config = dict(
    num_hidden_layers=12,
    hidden_size=192,
    num_attention_heads=6,
    num_key_value_heads=3,
    head_dim=32,
    intermediate_size=512,
    vocab_size=2048,
    hidden_act='swiglu',
    norm='rmsnorm',
    norm_place='pre',
    norm_eps=1e-06,
    positions='learned+rope',
    rope_theta=85100.0,
    rope_fraction=1.0,
    qk_norm=False,
    attn_scale=0.177,
    bias='none',
    tie_word_embeddings=False,
    parallel_block=False,
    extras=['capped logits'],
    init='trunc',
    init_std_qkv=0.0361,
    init_std_o=0.0361,
    init_std_up=0.0361,
    init_std_down=0.0,
    optimizer='laprop',
    learning_rate=0.000951,
    lr_mult_o=1.4,
    beta1=0.95,
    beta2=0.95,
    lr_head=0.00359,
    max_grad_norm=0.5,
    warmup_steps=352,
    schedule='wsd',
    decay_fraction=1.0,
    decay_shape='linear',
    final_lr_fraction=0.0,
    batch_tokens=[8192, 16384],
    max_seq_len=384,
    doc_mask=True,
    train_tokens=120200000,
    max_steps=10015,
    dataset='wikipedia_en',
)
Each number is 50 + 10 x the weight over its row's rms, rounded and kept within 0 to 99. Layers, rows and columns count from 0. The size before them is the row's rms in percent of the matrix's.

# q: layer 8 attention query, 192x192, rms 0.0444, rows 0-23,32-55, columns 0-95
# k: layer 8 attention key, 96x192, rms 0.047, rows 0-23, columns 0-95
q0 113:54 42 42 58 54 71 48 63 52 53 57 48 55 32 69 37 48 61 50 45 69 44 61 57 35 44 41 44 49 59 39 20 40 50 43 48 58 55 58 53 62 67 70 46 55 59 44 39 61 51 46 66 43 47 41 54 50 75 54 52 57 41 45 46 34 52 56 50 69 60 52 72 53 44 65 47 59 50 71 54 63 55 46 66 43 45 48 34 51 61 49 47 56 31 56 55
q32 218:38 36 57 43 47 77 49 55 58 46 60 44 51 41 73 53 54 60 59 53 65 29 47 48 26 44 41 45 56 59 44 24 34 51 37 61 54 58 46 41 56 59 61 55 58 41 56 34 50 70 45 72 38 41 33 44 58 66 56 49 58 37 59 61 41 74 54 41 61 60 56 67 46 43 53 51 52 53 60 45 69 61 44 59 54 45 37 40 63 57 40 51 46 38 57 59
k0 079:44 47 51 53 27 62 44 55 47 42 61 41 49 31 68 55 59 62 61 56 53 41 46 61 17 43 46 42 56 70 34 45 39 47 42 48 44 52 60 59 53 57 48 51 67 41 48 42 60 60 54 67 55 51 39 49 47 59 49 49 54 33 36 48 51 71 66 23 41 61 33 59 51 48 43 56 66 53 72 30 70 66 52 63 52 41 44 73 41 59 50 52 42 52 54 45
q1 081:40 44 59 65 54 68 50 67 55 39 44 46 55 32 67 31 65 54 54 50 53 43 52 55 37 55 61 37 54 64 46 29 59 52 43 51 48 57 42 46 63 64 50 38 56 48 65 43 59 48 46 61 53 60 36 47 50 82 47 66 64 42 41 39 43 61 43 46 66 60 51 60 60 51 76 45 44 64 65 55 53 58 44 59 47 28 51 40 57 54 38 53 51 44 52 69
q33 093:43 31 64 56 56 71 45 54 62 48 57 44 47 35 72 48 56 67 70 56 58 40 47 52 46 49 41 37 61 53 43 30 44 48 36 63 57 57 41 40 65 57 53 60 66 50 53 32 56 61 44 62 46 40 26 41 59 62 50 53 62 36 58 66 46 73 74 50 55 56 57 63 51 40 55 51 44 55 64 43 70 68 39 52 47 38 33 34 56 55 44 53 55 46 57 71
k1 083:36 48 42 31 26 59 42 40 58 30 58 36 47 40 52 47 67 55 57 70 58 41 47 53 23 46 38 44 50 78 43 41 43 47 59 51 57 65 62 52 60 52 58 55 62 45 40 43 53 61 59 67 50 54 40 59 58 47 50 34 53 41 43 48 50 71 60 27 46 68 43 60 52 51 42 59 45 55 70 49 68 57 48 51 56 24 50 54 51 60 58 49 49 44 52 48
q2 092:51 66 49 51 42 48 52 39 49 59 45 43 49 59 48 57 55 45 52 47 41 46 44 44 61 52 63 65 45 29 60 61 56 58 63 41 32 50 36 46 42 38 49 43 32 58 57 57 62 53 33 33 50 37 71 60 37 34 41 47 43 54 58 54 60 42 48 48 40 47 53 42 54 46 35 62 46 37 49 56 43 41 49 15 54 63 47 59 47 37 42 39 46 53 60 43
q34 088:59 70 33 57 46 20 48 40 47 43 32 49 42 34 31 57 49 35 41 53 31 61 50 43 51 51 59 56 51 52 65 75 55 60 64 38 40 48 42 53 38 34 41 56 32 46 48 81 53 43 54 45 53 47 76 51 43 50 44 43 46 63 40 52 72 34 42 52 40 53 51 32 48 52 42 48 45 48 39 49 32 51 45 30 46 50 53 67 60 47 54 35 62 59 42 44
k2 072:57 58 62 49 63 39 46 47 54 61 44 69 50 63 30 42 47 50 45 39 47 50 49 59 73 44 55 51 34 34 47 53 65 37 57 44 47 49 55 49 51 40 52 41 36 46 72 60 50 27 38 44 49 42 66 48 53 52 52 64 47 64 56 38 49 24 33 72 66 34 57 31 55 54 52 43 47 39 39 59 32 33 48 35 53 72 61 41 51 37 55 55 58 49 50 42
q3 080:61 65 31 41 59 36 56 41 58 48 65 53 65 72 61 51 64 38 57 59 50 56 54 57 57 43 72 44 70 43 45 53 43 50 39 48 49 58 63 45 45 41 46 53 51 57 30 68 45 41 35 45 54 34 53 37 45 38 56 43 53 43 44 40 68 47 61 58 41 42 51 43 39 42 55 68 52 37 63 56 49 38 55 45 69 45 46 52 60 53 50 46 58 51 60 31
q35 068:43 50 41 52 52 36 58 45 60 57 42 44 43 51 47 57 46 46 46 63 33 66 56 48 47 44 54 55 54 38 51 53 59 63 37 59 40 50 71 47 47 34 38 44 34 48 48 62 51 48 39 44 66 58 67 51 56 55 55 47 57 47 34 40 58 49 48 43 45 47 33 32 62 68 63 61 50 53 47 61 38 45 47 38 52 47 50 60 57 50 43 63 58 64 49 42
k3 103:65 58 55 56 63 40 59 36 46 56 43 52 57 59 44 43 60 43 59 45 43 56 53 33 59 40 57 34 42 43 56 53 46 37 55 47 28 49 39 24 61 32 45 43 44 50 55 58 38 46 55 48 30 41 67 50 51 49 43 45 31 55 66 45 48 32 62 60 53 30 65 54 39 39 58 43 52 32 36 42 44 40 43 54 59 54 60 42 55 35 52 50 62 41 30 35
q4 072:38 45 42 38 46 44 54 57 50 55 63 43 50 55 39 64 44 44 27 51 33 47 43 40 57 40 54 60 52 46 35 46 51 66 65 36 53 42 49 47 53 45 46 58 41 44 55 55 82 54 56 34 45 53 54 49 56 35 46 42 36 46 48 50 68 52 42 62 50 55 53 60 45 57 16 47 57 49 59 52 62 52 42 35 33 57 48 57 33 30 45 37 43 61 61 54
q36 059:54 71 50 36 36 50 61 51 46 39 56 35 60 42 44 43 33 34 47 45 47 48 47 45 41 48 43 49 36 51 58 62 48 47 75 45 62 45 53 51 41 48 47 52 42 21 71 62 61 48 50 57 56 57 77 49 43 33 50 47 27 55 38 44 59 43 43 50 63 49 39 40 51 55 49 38 58 51 45 65 59 58 51 47 37 48 50 60 46 48 57 24 43 51 42 46
k4 134:50 64 56 50 55 25 67 52 54 61 36 62 49 51 36 48 33 45 43 36 37 58 60 46 80 53 64 61 44 27 62 56 55 53 55 44 49 45 56 57 48 42 50 44 40 61 49 55 52 32 45 32 59 39 66 55 54 49 53 69 41 58 54 41 53 28 38 67 53 34 54 38 53 48 56 54 46 50 34 59 30 35 60 47 43 70 58 37 49 38 51 50 56 50 41 45
q5 088:41 44 44 39 52 54 42 62 52 44 56 44 41 46 57 45 57 56 55 44 55 48 48 68 46 58 54 41 64 70 42 47 52 38 45 56 75 55 39 40 60 52 30 59 59 53 52 52 68 52 60 45 41 61 38 44 64 60 44 42 55 44 42 44 46 52 53 57 58 39 36 70 58 59 64 42 31 44 66 54 66 51 48 70 27 46 47 33 52 52 49 64 62 44 42 67
q37 079:40 26 64 35 64 74 39 59 63 62 59 49 58 59 58 57 62 54 60 52 55 45 64 56 52 55 37 39 49 53 47 42 49 42 50 60 69 53 38 40 55 58 40 52 55 46 60 36 50 57 42 56 57 43 37 33 78 63 62 63 49 37 49 43 41 61 57 55 70 57 41 67 59 43 64 66 40 51 56 49 53 50 45 51 40 44 39 41 68 58 60 60 50 38 53 79
k5 057:37 37 41 56 31 62 63 58 45 30 49 28 45 22 70 67 58 59 57 59 55 30 50 44 39 46 51 47 48 61 44 39 43 53 41 53 46 41 47 52 57 51 71 62 58 55 36 51 57 65 72 61 51 56 45 65 41 32 49 37 48 54 48 56 54 69 62 38 40 51 44 63 42 36 61 58 37 60 54 49 61 59 46 61 49 40 45 67 54 71 57 36 50 48 47 53
q6 094:49 58 64 57 68 47 64 53 67 51 31 46 42 51 66 33 50 59 40 60 44 56 55 61 37 49 70 48 61 26 62 57 43 42 50 51 28 55 53 42 65 49 43 37 52 44 66 64 37 47 40 59 54 67 47 40 44 48 39 48 58 55 55 48 49 54 44 34 52 33 65 45 51 47 58 56 52 45 54 54 42 72 58 51 51 50 55 54 41 41 55 46 44 56 60 45
q38 096:47 66 46 55 66 43 51 46 52 47 53 49 71 48 53 48 35 49 38 60 47 48 49 55 56 46 52 56 52 51 46 54 49 63 59 51 43 47 59 52 53 59 41 45 46 49 44 58 37 44 51 42 65 61 60 46 51 40 26 28 48 50 42 42 36 62 45 46 45 43 56 42 65 56 50 37 34 58 48 30 41 61 65 39 55 49 67 62 42 28 51 40 66 51 47 50
k6 079:65 58 49 54 45 42 49 41 43 51 69 57 41 69 28 46 68 56 53 66 62 57 47 42 45 68 45 41 61 54 59 35 51 46 63 54 69 54 26 33 42 55 52 52 55 51 47 59 57 49 60 70 34 71 40 55 67 38 50 39 64 43 33 54 52 43 64 34 62 46 38 61 46 56 45 49 57 40 31 60 57 49 48 59 36 63 45 50 67 56 53 66 53 63 54 59
q7 062:48 47 58 39 45 42 38 58 43 39 31 48 48 50 44 50 64 52 59 42 41 61 48 37 51 58 50 54 50 68 48 75 86 44 50 42 51 33 35 39 35 49 34 50 44 55 57 49 45 52 62 36 45 69 56 48 57 52 45 53 51 53 49 60 54 47 49 54 54 35 44 59 44 55 40 44 32 70 44 49 38 48 49 50 36 58 61 55 50 50 38 50 48 63 43 59
q39 056:43 60 51 38 53 43 33 54 45 50 40 52 52 60 37 34 48 43 40 29 38 54 48 46 67 38 62 57 46 41 55 70 70 41 63 33 46 34 48 47 43 43 44 48 49 57 58 55 78 37 66 35 55 44 69 59 37 35 49 71 53 65 44 42 62 36 49 59 58 49 46 51 51 59 56 47 55 55 36 57 40 37 57 48 36 49 57 47 47 47 64 34 38 56 45 41
k7 255:35 46 57 47 33 70 48 54 50 44 62 37 47 41 72 61 57 62 60 65 62 38 46 56 17 50 37 44 50 64 35 34 41 57 39 55 55 59 52 54 57 62 55 60 65 50 48 41 55 71 53 71 55 53 26 49 52 59 54 44 55 37 42 55 47 78 53 32 48 74 38 67 53 48 45 51 51 58 75 43 70 62 50 62 46 37 46 54 52 66 42 50 45 42 55 56
q8 098:38 53 57 44 52 52 48 52 39 49 52 47 38 59 43 57 73 53 46 66 64 45 45 52 53 57 59 55 27 54 49 56 45 60 54 54 52 33 49 51 65 55 82 59 39 57 48 67 63 44 44 53 69 48 38 37 46 50 70 50 51 47 55 52 46 48 35 57 52 51 60 49 47 37 45 64 41 43 38 45 32 53 36 62 52 51 60 50 64 58 59 58 39 45 59 50
q40 091:65 43 42 44 61 61 47 54 50 53 41 50 73 29 48 36 33 48 43 58 52 61 53 43 57 51 60 49 33 37 59 44 63 63 40 44 54 48 63 61 37 45 56 62 70 47 48 44 59 38 47 32 57 60 49 53 45 43 60 50 56 54 49 53 54 44 51 44 54 55 53 52 35 56 35 56 51 38 58 40 53 70 37 47 63 67 58 42 40 38 53 55 58 48 46 64
k8 097:43 50 48 40 52 55 53 54 55 42 61 33 55 43 58 50 47 35 61 54 41 55 57 47 47 42 32 45 56 56 42 35 36 28 56 47 43 62 49 69 44 65 46 49 75 52 51 31 43 53 50 47 32 41 47 44 66 45 48 63 54 42 62 44 51 41 54 40 52 56 41 40 53 57 49 49 52 49 61 54 53 45 57 41 49 44 41 41 40 45 63 40 37 63 55 48
q9 102:64 47 50 45 42 67 49 51 52 49 55 49 52 59 49 59 56 46 71 41 49 57 49 64 38 57 36 53 49 56 41 53 51 63 43 54 36 39 36 48 51 40 47 47 42 64 64 53 56 62 47 65 33 75 40 55 40 59 49 45 73 59 25 54 48 45 56 51 56 77 54 61 30 42 41 36 54 47 61 46 42 43 51 50 62 31 63 38 32 50 54 35 49 44 60 57
q41 093:63 34 49 43 51 55 62 46 45 55 60 56 58 65 40 39 58 25 51 38 52 42 27 56 42 42 69 47 55 43 29 56 41 66 36 52 52 58 37 49 45 50 56 40 68 54 53 43 68 56 58 46 34 35 51 49 37 61 50 51 64 61 57 51 48 47 44 51 63 62 58 62 40 56 63 68 41 40 46 60 56 57 52 43 51 58 52 36 44 42 55 26 46 63 45 65
k9 093:42 53 57 37 54 40 33 52 43 57 42 62 43 46 60 59 35 42 45 55 49 46 65 27 74 58 40 53 49 52 44 62 59 44 69 34 33 52 65 52 37 50 50 48 34 58 50 50 39 43 54 46 54 44 47 52 35 43 50 56 46 41 50 41 61 40 61 57 51 46 50 24 43 60 47 42 66 75 46 20 50 39 52 37 42 57 58 35 55 45 52 49 51 58 39 44
q10 107:71 38 45 60 52 54 67 46 55 40 37 45 43 46 44 70 44 54 55 51 65 54 59 45 40 50 46 42 37 42 48 57 27 51 47 54 40 38 39 50 51 52 53 67 34 54 65 46 49 44 53 52 57 54 61 58 46 59 63 49 59 60 44 41 65 46 57 65 42 69 50 45 39 47 50 45 55 28 49 44 53 59 53 44 48 53 73 57 45 47 63 29 43 49 37 48
q42 078:49 57 28 58 46 59 58 46 61 57 66 47 36 64 57 57 60 64 56 60 35 40 45 40 33 64 44 37 40 40 41 46 30 19 59 54 39 47 52 58 49 48 52 49 56 46 62 23 47 43 34 42 60 53 50 53 42 55 46 42 55 44 49 57 49 57 54 35 46 57 38 66 49 47 44 49 48 59 47 44 47 59 64 57 33 71 65 42 49 62 54 50 44 58 57 43
k10 096:42 56 44 51 62 57 39 53 37 55 47 49 47 61 39 49 49 33 51 41 63 43 48 69 63 62 58 50 49 40 55 41 35 70 39 47 62 51 64 37 47 49 44 42 52 48 46 51 35 53 67 53 51 58 48 51 46 55 43 29 59 41 49 43 56 48 55 55 54 36 57 69 54 55 61 57 62 45 43 44 37 57 42 48 51 54 59 38 70 54 43 60 39 51 49 59
q11 090:41 44 45 42 64 58 42 48 40 55 55 56 33 51 51 43 60 41 63 68 41 39 60 58 64 47 68 59 37 63 56 39 60 48 51 66 48 42 52 58 70 38 34 34 39 59 49 51 55 49 55 43 49 47 43 43 57 60 41 47 55 62 33 44 52 55 43 27 61 45 52 46 57 26 48 50 50 44 52 56 53 42 50 54 50 58 44 42 61 54 44 50 59 68 37 38
q43 096:45 53 61 42 47 53 47 54 40 58 48 44 45 55 38 48 48 40 40 42 44 64 52 46 68 49 55 47 43 45 55 53 58 38 55 59 50 40 57 46 34 50 35 27 61 54 38 67 55 38 74 43 56 44 32 44 41 47 66 41 43 56 51 41 71 46 44 47 66 36 39 38 62 52 43 55 69 53 46 42 47 53 53 55 38 64 55 47 34 35 56 49 51 75 56 54
k11 088:49 49 32 41 56 55 44 64 48 30 70 46 52 32 62 43 58 58 81 49 51 25 23 43 46 49 45 52 45 48 41 57 56 58 50 39 31 46 66 64 56 57 54 58 51 48 47 39 39 58 53 53 36 57 53 49 69 50 46 61 61 45 55 63 30 66 54 37 46 48 45 53 52 38 46 48 45 66 59 46 62 41 55 43 43 41 40 66 55 60 30 40 50 49 52 52
q12 106:53 39 61 40 50 42 57 51 48 57 71 51 35 52 33 64 49 43 67 39 53 57 30 56 66 47 65 50 47 59 64 45 72 41 62 45 58 47 44 61 51 58 59 47 70 40 60 47 53 49 40 56 38 52 41 66 60 68 44 41 51 57 50 44 46 59 50 45 39 55 69 37 55 60 57 76 23 55 45 44 52 39 28 54 43 36 31 56 47 47 39 59 33 54 49 39
q44 087:42 58 54 56 45 42 53 41 53 54 47 49 36 43 56 58 62 56 61 66 41 54 70 52 55 63 54 59 48 58 58 45 39 51 45 47 60 59 55 36 37 46 66 54 65 32 49 67 43 55 38 55 75 41 51 43 52 38 40 41 46 42 44 39 36 64 47 44 45 52 56 43 39 40 44 56 41 38 48 26 46 54 46 71 44 43 35 54 52 47 44 63 32 37 63 64
k12 091:45 52 40 62 37 39 54 62 51 52 31 39 59 42 40 48 55 46 44 46 34 50 56 52 60 46 54 57 41 51 48 61 60 29 51 58 45 47 49 38 64 48 54 40 50 82 52 61 55 46 65 30 52 44 65 35 61 31 51 42 68 74 56 60 55 30 47 61 56 51 58 53 45 49 44 49 60 37 46 60 42 63 43 51 72 53 53 46 61 48 58 45 44 34 41 49
q13 103:51 53 60 54 64 37 39 39 37 43 46 48 61 71 51 35 27 53 46 52 48 37 54 53 63 64 52 63 55 60 46 50 42 64 49 41 43 48 45 48 70 19 58 56 47 54 51 52 59 53 35 55 58 46 40 40 26 51 28 40 63 62 40 61 45 51 61 34 57 54 49 58 57 52 42 42 62 54 59 45 58 44 53 41 33 34 39 59 68 53 37 59 52 44 46 63
q45 081:58 52 67 49 53 52 48 48 46 66 62 58 87 42 55 64 47 54 58 52 51 49 28 56 56 39 54 59 41 39 60 59 42 59 40 61 48 69 58 54 57 53 50 39 57 58 48 58 49 53 45 52 22 57 61 54 52 56 50 49 46 57 54 51 60 43 62 39 64 47 54 41 38 56 41 55 50 38 54 46 53 55 48 34 52 52 42 71 68 39 54 35 67 52 40 69
k13 087:40 44 58 52 59 47 44 48 64 45 47 59 27 65 54 37 55 45 50 60 59 58 60 55 56 55 33 36 65 62 44 35 63 40 44 52 47 35 37 41 65 49 49 50 45 40 64 60 57 56 33 58 61 39 49 62 45 60 38 66 54 43 39 59 46 45 67 44 36 41 45 34 30 72 41 54 52 60 46 51 43 44 37 35 51 60 47 41 47 54 51 59 57 57 50 42
q14 094:56 59 42 46 68 68 39 44 64 56 44 54 55 59 60 44 41 65 50 55 64 60 63 49 65 41 38 47 46 30 33 44 58 39 44 59 55 53 77 56 39 60 40 47 61 40 57 41 46 39 41 46 57 59 51 69 47 63 43 47 40 59 28 36 33 47 55 62 44 44 56 47 55 56 50 46 28 58 55 49 51 40 37 49 39 57 46 46 60 59 28 42 42 62 51 68
q46 092:54 43 54 50 49 35 38 56 43 47 57 48 45 50 57 35 40 40 54 63 66 47 62 45 66 48 53 59 65 67 58 59 45 52 39 59 40 52 69 41 59 45 40 35 31 38 53 38 52 36 57 50 63 39 56 47 45 41 51 47 43 43 45 46 49 45 48 68 54 48 57 54 61 51 58 23 46 58 45 50 32 50 43 64 35 54 43 52 51 47 42 61 51 46 45 47
k14 090:45 58 33 55 51 70 59 46 60 46 60 56 41 28 66 47 51 63 58 49 66 49 44 60 56 49 59 46 32 58 61 51 70 65 46 62 62 54 33 47 61 59 63 53 46 27 29 48 47 45 71 58 47 55 43 47 43 57 52 28 40 42 42 48 43 61 36 52 47 71 61 52 64 41 55 49 56 51 51 58 62 60 58 48 54 32 54 60 51 59 47 44 45 33 58 49
q15 104:42 54 58 55 60 55 57 59 60 57 55 57 41 71 41 44 65 67 44 70 49 62 52 41 48 65 40 53 59 54 67 57 50 28 48 59 53 67 57 48 54 44 50 59 58 35 58 43 39 59 53 48 28 38 48 46 41 38 56 42 63 38 28 73 56 44 49 52 63 43 43 73 57 29 39 70 35 50 56 45 60 50 65 48 44 49 38 42 58 46 37 46 58 68 53 52
q47 090:61 50 71 49 48 54 50 55 59 51 50 55 71 49 51 37 49 55 46 65 54 46 53 53 44 57 62 58 74 62 61 54 44 57 44 90 51 56 34 53 56 62 62 27 48 58 67 53 44 60 47 58 54 56 51 57 53 18 61 54 45 57 53 68 64 51 56 48 55 40 50 37 46 47 44 58 54 59 58 52 44 39 50 62 49 51 57 52 46 45 52 65 42 38 36 54
k15 093:43 62 47 55 61 50 61 51 55 62 42 44 53 46 54 60 52 53 47 39 56 41 34 35 48 50 39 41 50 46 69 32 39 48 41 62 52 44 34 41 51 41 34 56 61 52 56 62 64 49 55 30 49 59 39 55 51 52 34 41 48 48 42 52 35 52 71 33 39 54 48 44 45 51 45 38 48 41 59 60 72 66 52 63 37 56 44 33 58 50 52 53 40 46 51 49
q16 045:62 59 38 41 37 46 64 44 59 49 49 27 43 25 67 55 43 62 45 55 39 47 53 56 44 40 45 47 54 57 59 46 32 53 52 43 45 41 63 66 31 50 69 60 43 64 34 41 61 47 40 48 49 50 50 84 36 61 64 35 61 53 44 52 45 46 56 60 59 64 43 49 47 55 61 43 48 52 56 48 62 53 65 59 61 54 62 58 46 46 50 52 34 35 56 50
q48 056:50 45 44 57 47 68 53 47 61 54 51 54 57 55 63 55 44 59 55 54 60 41 43 40 47 48 43 51 55 56 58 22 35 56 41 51 40 55 46 54 64 57 62 59 71 30 59 47 45 64 42 62 43 54 23 51 56 57 60 50 58 41 51 62 39 70 46 49 55 60 59 47 63 53 41 54 31 46 49 63 60 61 64 63 65 53 51 37 59 64 34 73 41 32 48 49
k16 129:37 44 52 45 41 70 43 54 57 42 62 38 48 43 70 53 55 61 61 56 67 38 48 56 25 49 34 46 50 65 35 33 38 52 37 59 55 61 53 51 57 64 53 56 59 45 59 36 53 67 42 68 50 47 24 46 59 67 52 48 57 31 42 49 39 75 55 33 52 73 36 62 60 49 48 43 46 57 67 41 71 59 50 65 45 36 44 47 57 65 42 57 47 45 56 60
q17 075:73 69 43 34 54 47 70 48 47 53 35 49 44 56 48 49 57 46 18 37 40 49 65 46 34 53 46 78 40 54 73 52 42 53 41 52 33 48 49 54 49 63 45 42 39 48 62 42 51 52 56 46 59 62 66 69 51 60 47 50 59 56 54 40 56 55 57 53 47 54 48 59 46 65 58 45 56 39 44 48 74 46 61 52 47 50 53 30 31 54 46 48 38 47 46 42
q49 074:66 53 42 40 55 50 71 59 52 68 47 53 75 54 61 37 45 45 39 38 51 63 65 44 48 44 44 53 60 37 55 55 39 49 43 64 38 41 50 72 47 58 67 33 49 60 57 37 52 44 59 49 46 60 65 55 59 52 62 52 37 56 49 32 46 46 51 60 51 51 53 51 51 58 43 67 39 45 46 58 44 54 54 67 55 51 54 41 49 49 30 63 56 63 41 53
k17 070:32 40 50 53 52 60 43 55 42 38 60 38 48 38 72 61 50 68 60 63 62 37 23 52 40 54 63 35 44 66 35 52 54 59 43 56 65 36 33 53 58 48 43 66 68 52 50 63 54 59 57 57 67 53 43 60 41 41 50 44 51 43 21 55 60 55 67 52 28 48 37 57 46 52 65 42 43 63 69 47 66 72 50 58 48 34 44 47 46 53 49 43 51 54 59 62
q18 082:52 40 50 31 51 70 45 45 63 56 60 51 50 60 50 58 62 70 57 59 44 39 56 53 40 52 45 69 56 38 57 43 34 40 48 52 53 53 31 21 51 43 52 39 58 43 59 40 54 62 41 45 38 56 49 44 48 32 52 52 63 27 49 65 52 52 65 48 47 59 40 60 52 51 17 51 44 37 64 45 46 44 47 41 54 45 30 39 57 59 37 59 65 51 45 60
q50 073:39 45 51 29 44 67 50 47 70 46 48 55 45 48 38 60 51 50 51 45 58 45 61 50 34 53 44 29 70 41 50 32 43 51 52 56 47 63 40 42 54 47 54 57 44 50 50 51 47 68 37 49 48 35 42 49 43 45 68 52 71 39 57 70 48 58 69 36 45 57 44 52 59 62 44 45 40 44 59 54 56 51 39 45 70 63 51 39 66 58 49 42 51 52 39 78
k18 097:41 56 58 64 32 52 50 54 39 55 50 46 48 40 48 51 71 51 59 47 47 15 49 52 30 47 41 36 33 61 37 44 47 49 38 32 59 24 41 45 54 48 52 56 51 67 64 44 52 64 40 59 55 65 37 39 52 57 53 65 42 45 41 50 47 53 53 26 52 68 30 52 46 63 58 53 47 68 62 34 47 54 49 51 52 42 36 54 38 56 46 45 42 50 41 58
q19 097:72 47 37 41 46 32 63 56 42 56 46 51 55 59 42 38 11 42 43 53 47 50 62 47 57 52 61 69 57 42 57 61 39 50 63 40 51 30 61 50 41 45 50 39 39 41 42 45 39 47 50 37 65 47 64 51 58 36 45 29 42 61 56 46 51 46 45 50 50 55 66 49 48 56 44 81 68 32 49 51 49 54 49 44 57 55 61 53 48 44 56 26 42 50 46 51
q51 077:73 49 40 52 58 27 54 54 53 56 57 67 47 52 39 23 26 62 43 51 51 53 41 52 62 46 55 54 50 43 69 44 36 45 70 58 51 36 57 59 31 54 49 56 43 35 37 57 34 49 57 37 51 56 69 39 42 47 27 26 33 43 46 50 50 29 55 49 59 58 62 39 51 55 44 51 52 42 53 43 25 43 49 37 54 65 69 60 61 52 55 56 37 55 48 38
k19 063:48 54 49 58 77 47 68 55 44 56 48 56 53 48 46 39 42 36 32 41 40 56 53 54 59 56 58 50 37 41 43 63 61 53 54 51 52 54 41 45 54 52 59 42 63 54 40 49 57 44 39 42 38 52 48 52 54 55 62 66 47 53 67 24 34 40 53 62 64 39 53 57 48 53 39 36 36 47 18 48 40 48 46 45 51 57 57 37 43 45 41 63 61 61 61 63
q20 098:49 58 53 60 61 31 37 50 45 57 38 57 45 55 37 61 49 57 57 48 42 48 38 47 67 45 64 46 48 54 63 61 54 48 68 50 41 41 42 55 40 22 43 49 39 53 36 55 33 30 58 36 58 42 57 45 31 47 40 46 53 71 59 36 66 44 49 52 46 45 55 30 46 43 49 42 61 38 28 36 40 35 58 42 64 62 60 71 61 34 45 48 47 49 38 32
q52 114:63 55 38 62 42 31 52 50 40 50 41 64 49 47 39 47 45 42 45 52 38 55 58 54 64 48 70 64 43 46 64 71 65 42 62 33 44 38 45 53 44 42 49 30 44 60 40 75 51 31 54 26 58 58 70 58 38 43 34 53 52 68 49 53 61 30 39 61 41 39 47 37 45 55 38 49 55 46 33 51 38 36 64 33 48 58 58 67 49 48 58 44 49 54 41 33
k20 051:52 40 49 39 68 39 52 44 50 54 49 73 47 68 34 52 40 47 40 47 51 61 74 50 56 58 41 37 55 36 49 51 46 47 61 46 52 42 52 37 46 60 39 47 34 48 61 48 49 40 42 49 57 45 57 38 52 60 41 51 54 60 40 50 39 29 39 56 50 45 72 33 51 44 36 50 41 52 34 59 42 56 51 51 47 63 63 51 76 32 52 62 43 63 49 53
q21 086:58 58 37 41 46 51 55 66 32 43 49 70 51 63 55 51 42 64 46 37 61 48 48 46 44 57 55 38 49 52 41 70 46 34 57 35 51 56 55 32 58 60 45 47 60 51 44 40 39 47 54 38 49 52 53 52 62 59 36 60 57 32 53 53 50 54 37 36 53 64 50 47 68 54 47 31 44 50 44 58 53 32 57 54 56 44 46 70 80 47 53 38 45 42 55 41
q53 071:30 60 47 58 37 57 46 34 51 56 43 57 36 40 62 56 51 37 48 51 38 48 43 45 39 55 59 61 26 38 64 46 59 30 51 24 64 38 44 30 47 46 56 50 76 45 38 46 58 52 55 51 78 52 42 33 63 55 50 64 58 45 55 48 58 52 52 31 54 58 53 50 37 64 51 59 68 60 42 44 50 47 48 50 40 43 37 56 53 48 47 48 46 53 52 50
k21 111:42 60 63 55 68 34 45 54 50 56 37 66 59 72 31 39 53 33 53 45 35 54 54 62 76 43 52 48 59 39 54 51 58 64 38 52 46 52 45 44 27 42 57 27 38 54 52 70 50 42 44 40 41 57 53 47 44 54 44 61 43 59 57 58 61 36 45 74 52 40 63 49 58 46 52 58 50 41 32 67 32 55 49 49 54 61 63 39 40 38 52 42 48 45 57 47
q22 098:54 58 38 57 44 54 56 59 43 47 61 60 19 46 44 62 44 52 35 42 32 49 51 59 59 62 44 35 64 61 49 59 49 36 50 51 62 51 71 44 63 52 61 77 34 51 36 55 41 52 52 53 47 57 51 47 56 41 51 31 62 39 42 49 34 40 48 64 49 53 59 53 63 57 52 45 42 76 55 41 60 39 60 34 31 43 44 46 63 53 54 72 53 52 47 56
q54 082:55 34 71 60 64 39 51 62 60 48 59 49 38 67 34 66 57 46 49 33 40 57 47 47 65 57 56 49 55 57 49 46 59 49 32 65 38 60 52 51 57 53 42 51 43 36 66 47 39 50 49 46 38 33 66 45 50 42 45 44 64 59 63 48 37 53 45 67 47 37 60 50 70 49 57 65 32 58 58 58 51 55 37 46 70 59 55 42 53 43 51 77 44 37 44 41
k22 092:44 44 37 55 43 58 47 47 44 52 44 19 42 25 68 57 38 52 51 67 76 48 62 59 40 56 23 54 57 58 63 46 44 53 43 47 41 46 49 57 56 44 55 43 50 49 32 42 40 54 49 55 55 56 37 75 60 54 45 37 56 45 40 54 44 44 50 46 47 64 45 62 37 62 56 48 65 37 53 49 64 62 40 62 53 47 49 37 28 66 38 38 50 47 59 68
q23 184:46 45 50 61 50 77 41 56 54 49 61 44 61 35 74 55 46 63 52 49 66 38 57 49 26 43 35 39 54 61 34 29 34 61 30 65 51 54 55 53 58 60 56 54 66 45 61 29 56 64 44 67 54 55 27 49 55 51 55 46 57 40 46 49 40 61 64 39 57 61 39 60 57 54 53 42 55 60 70 54 58 57 50 64 49 40 49 45 52 72 34 58 56 35 63 60
q55 236:40 42 50 45 45 73 48 52 58 46 61 40 49 40 74 55 53 61 56 59 65 39 52 46 22 52 36 44 55 61 33 27 37 54 34 63 51 59 52 51 61 59 57 57 65 47 52 30 49 68 40 66 52 51 28 45 62 57 60 45 57 33 55 50 35 74 64 29 55 62 47 63 50 53 54 47 44 56 66 52 71 58 42 70 56 38 37 42 52 65 37 58 55 39 59 59
k23 033:62 54 45 51 56 41 60 50 38 56 57 64 47 49 55 55 38 49 43 54 49 57 43 51 62 50 69 34 57 21 66 65 60 60 73 37 48 48 39 43 53 46 61 52 30 54 38 65 46 44 48 34 60 49 54 57 40 57 59 51 43 69 58 39 49 39 46 50 48 44 59 50 37 48 56 59 65 49 38 61 34 30 43 35 54 45 33 52 43 39 43 31 54 65 55 43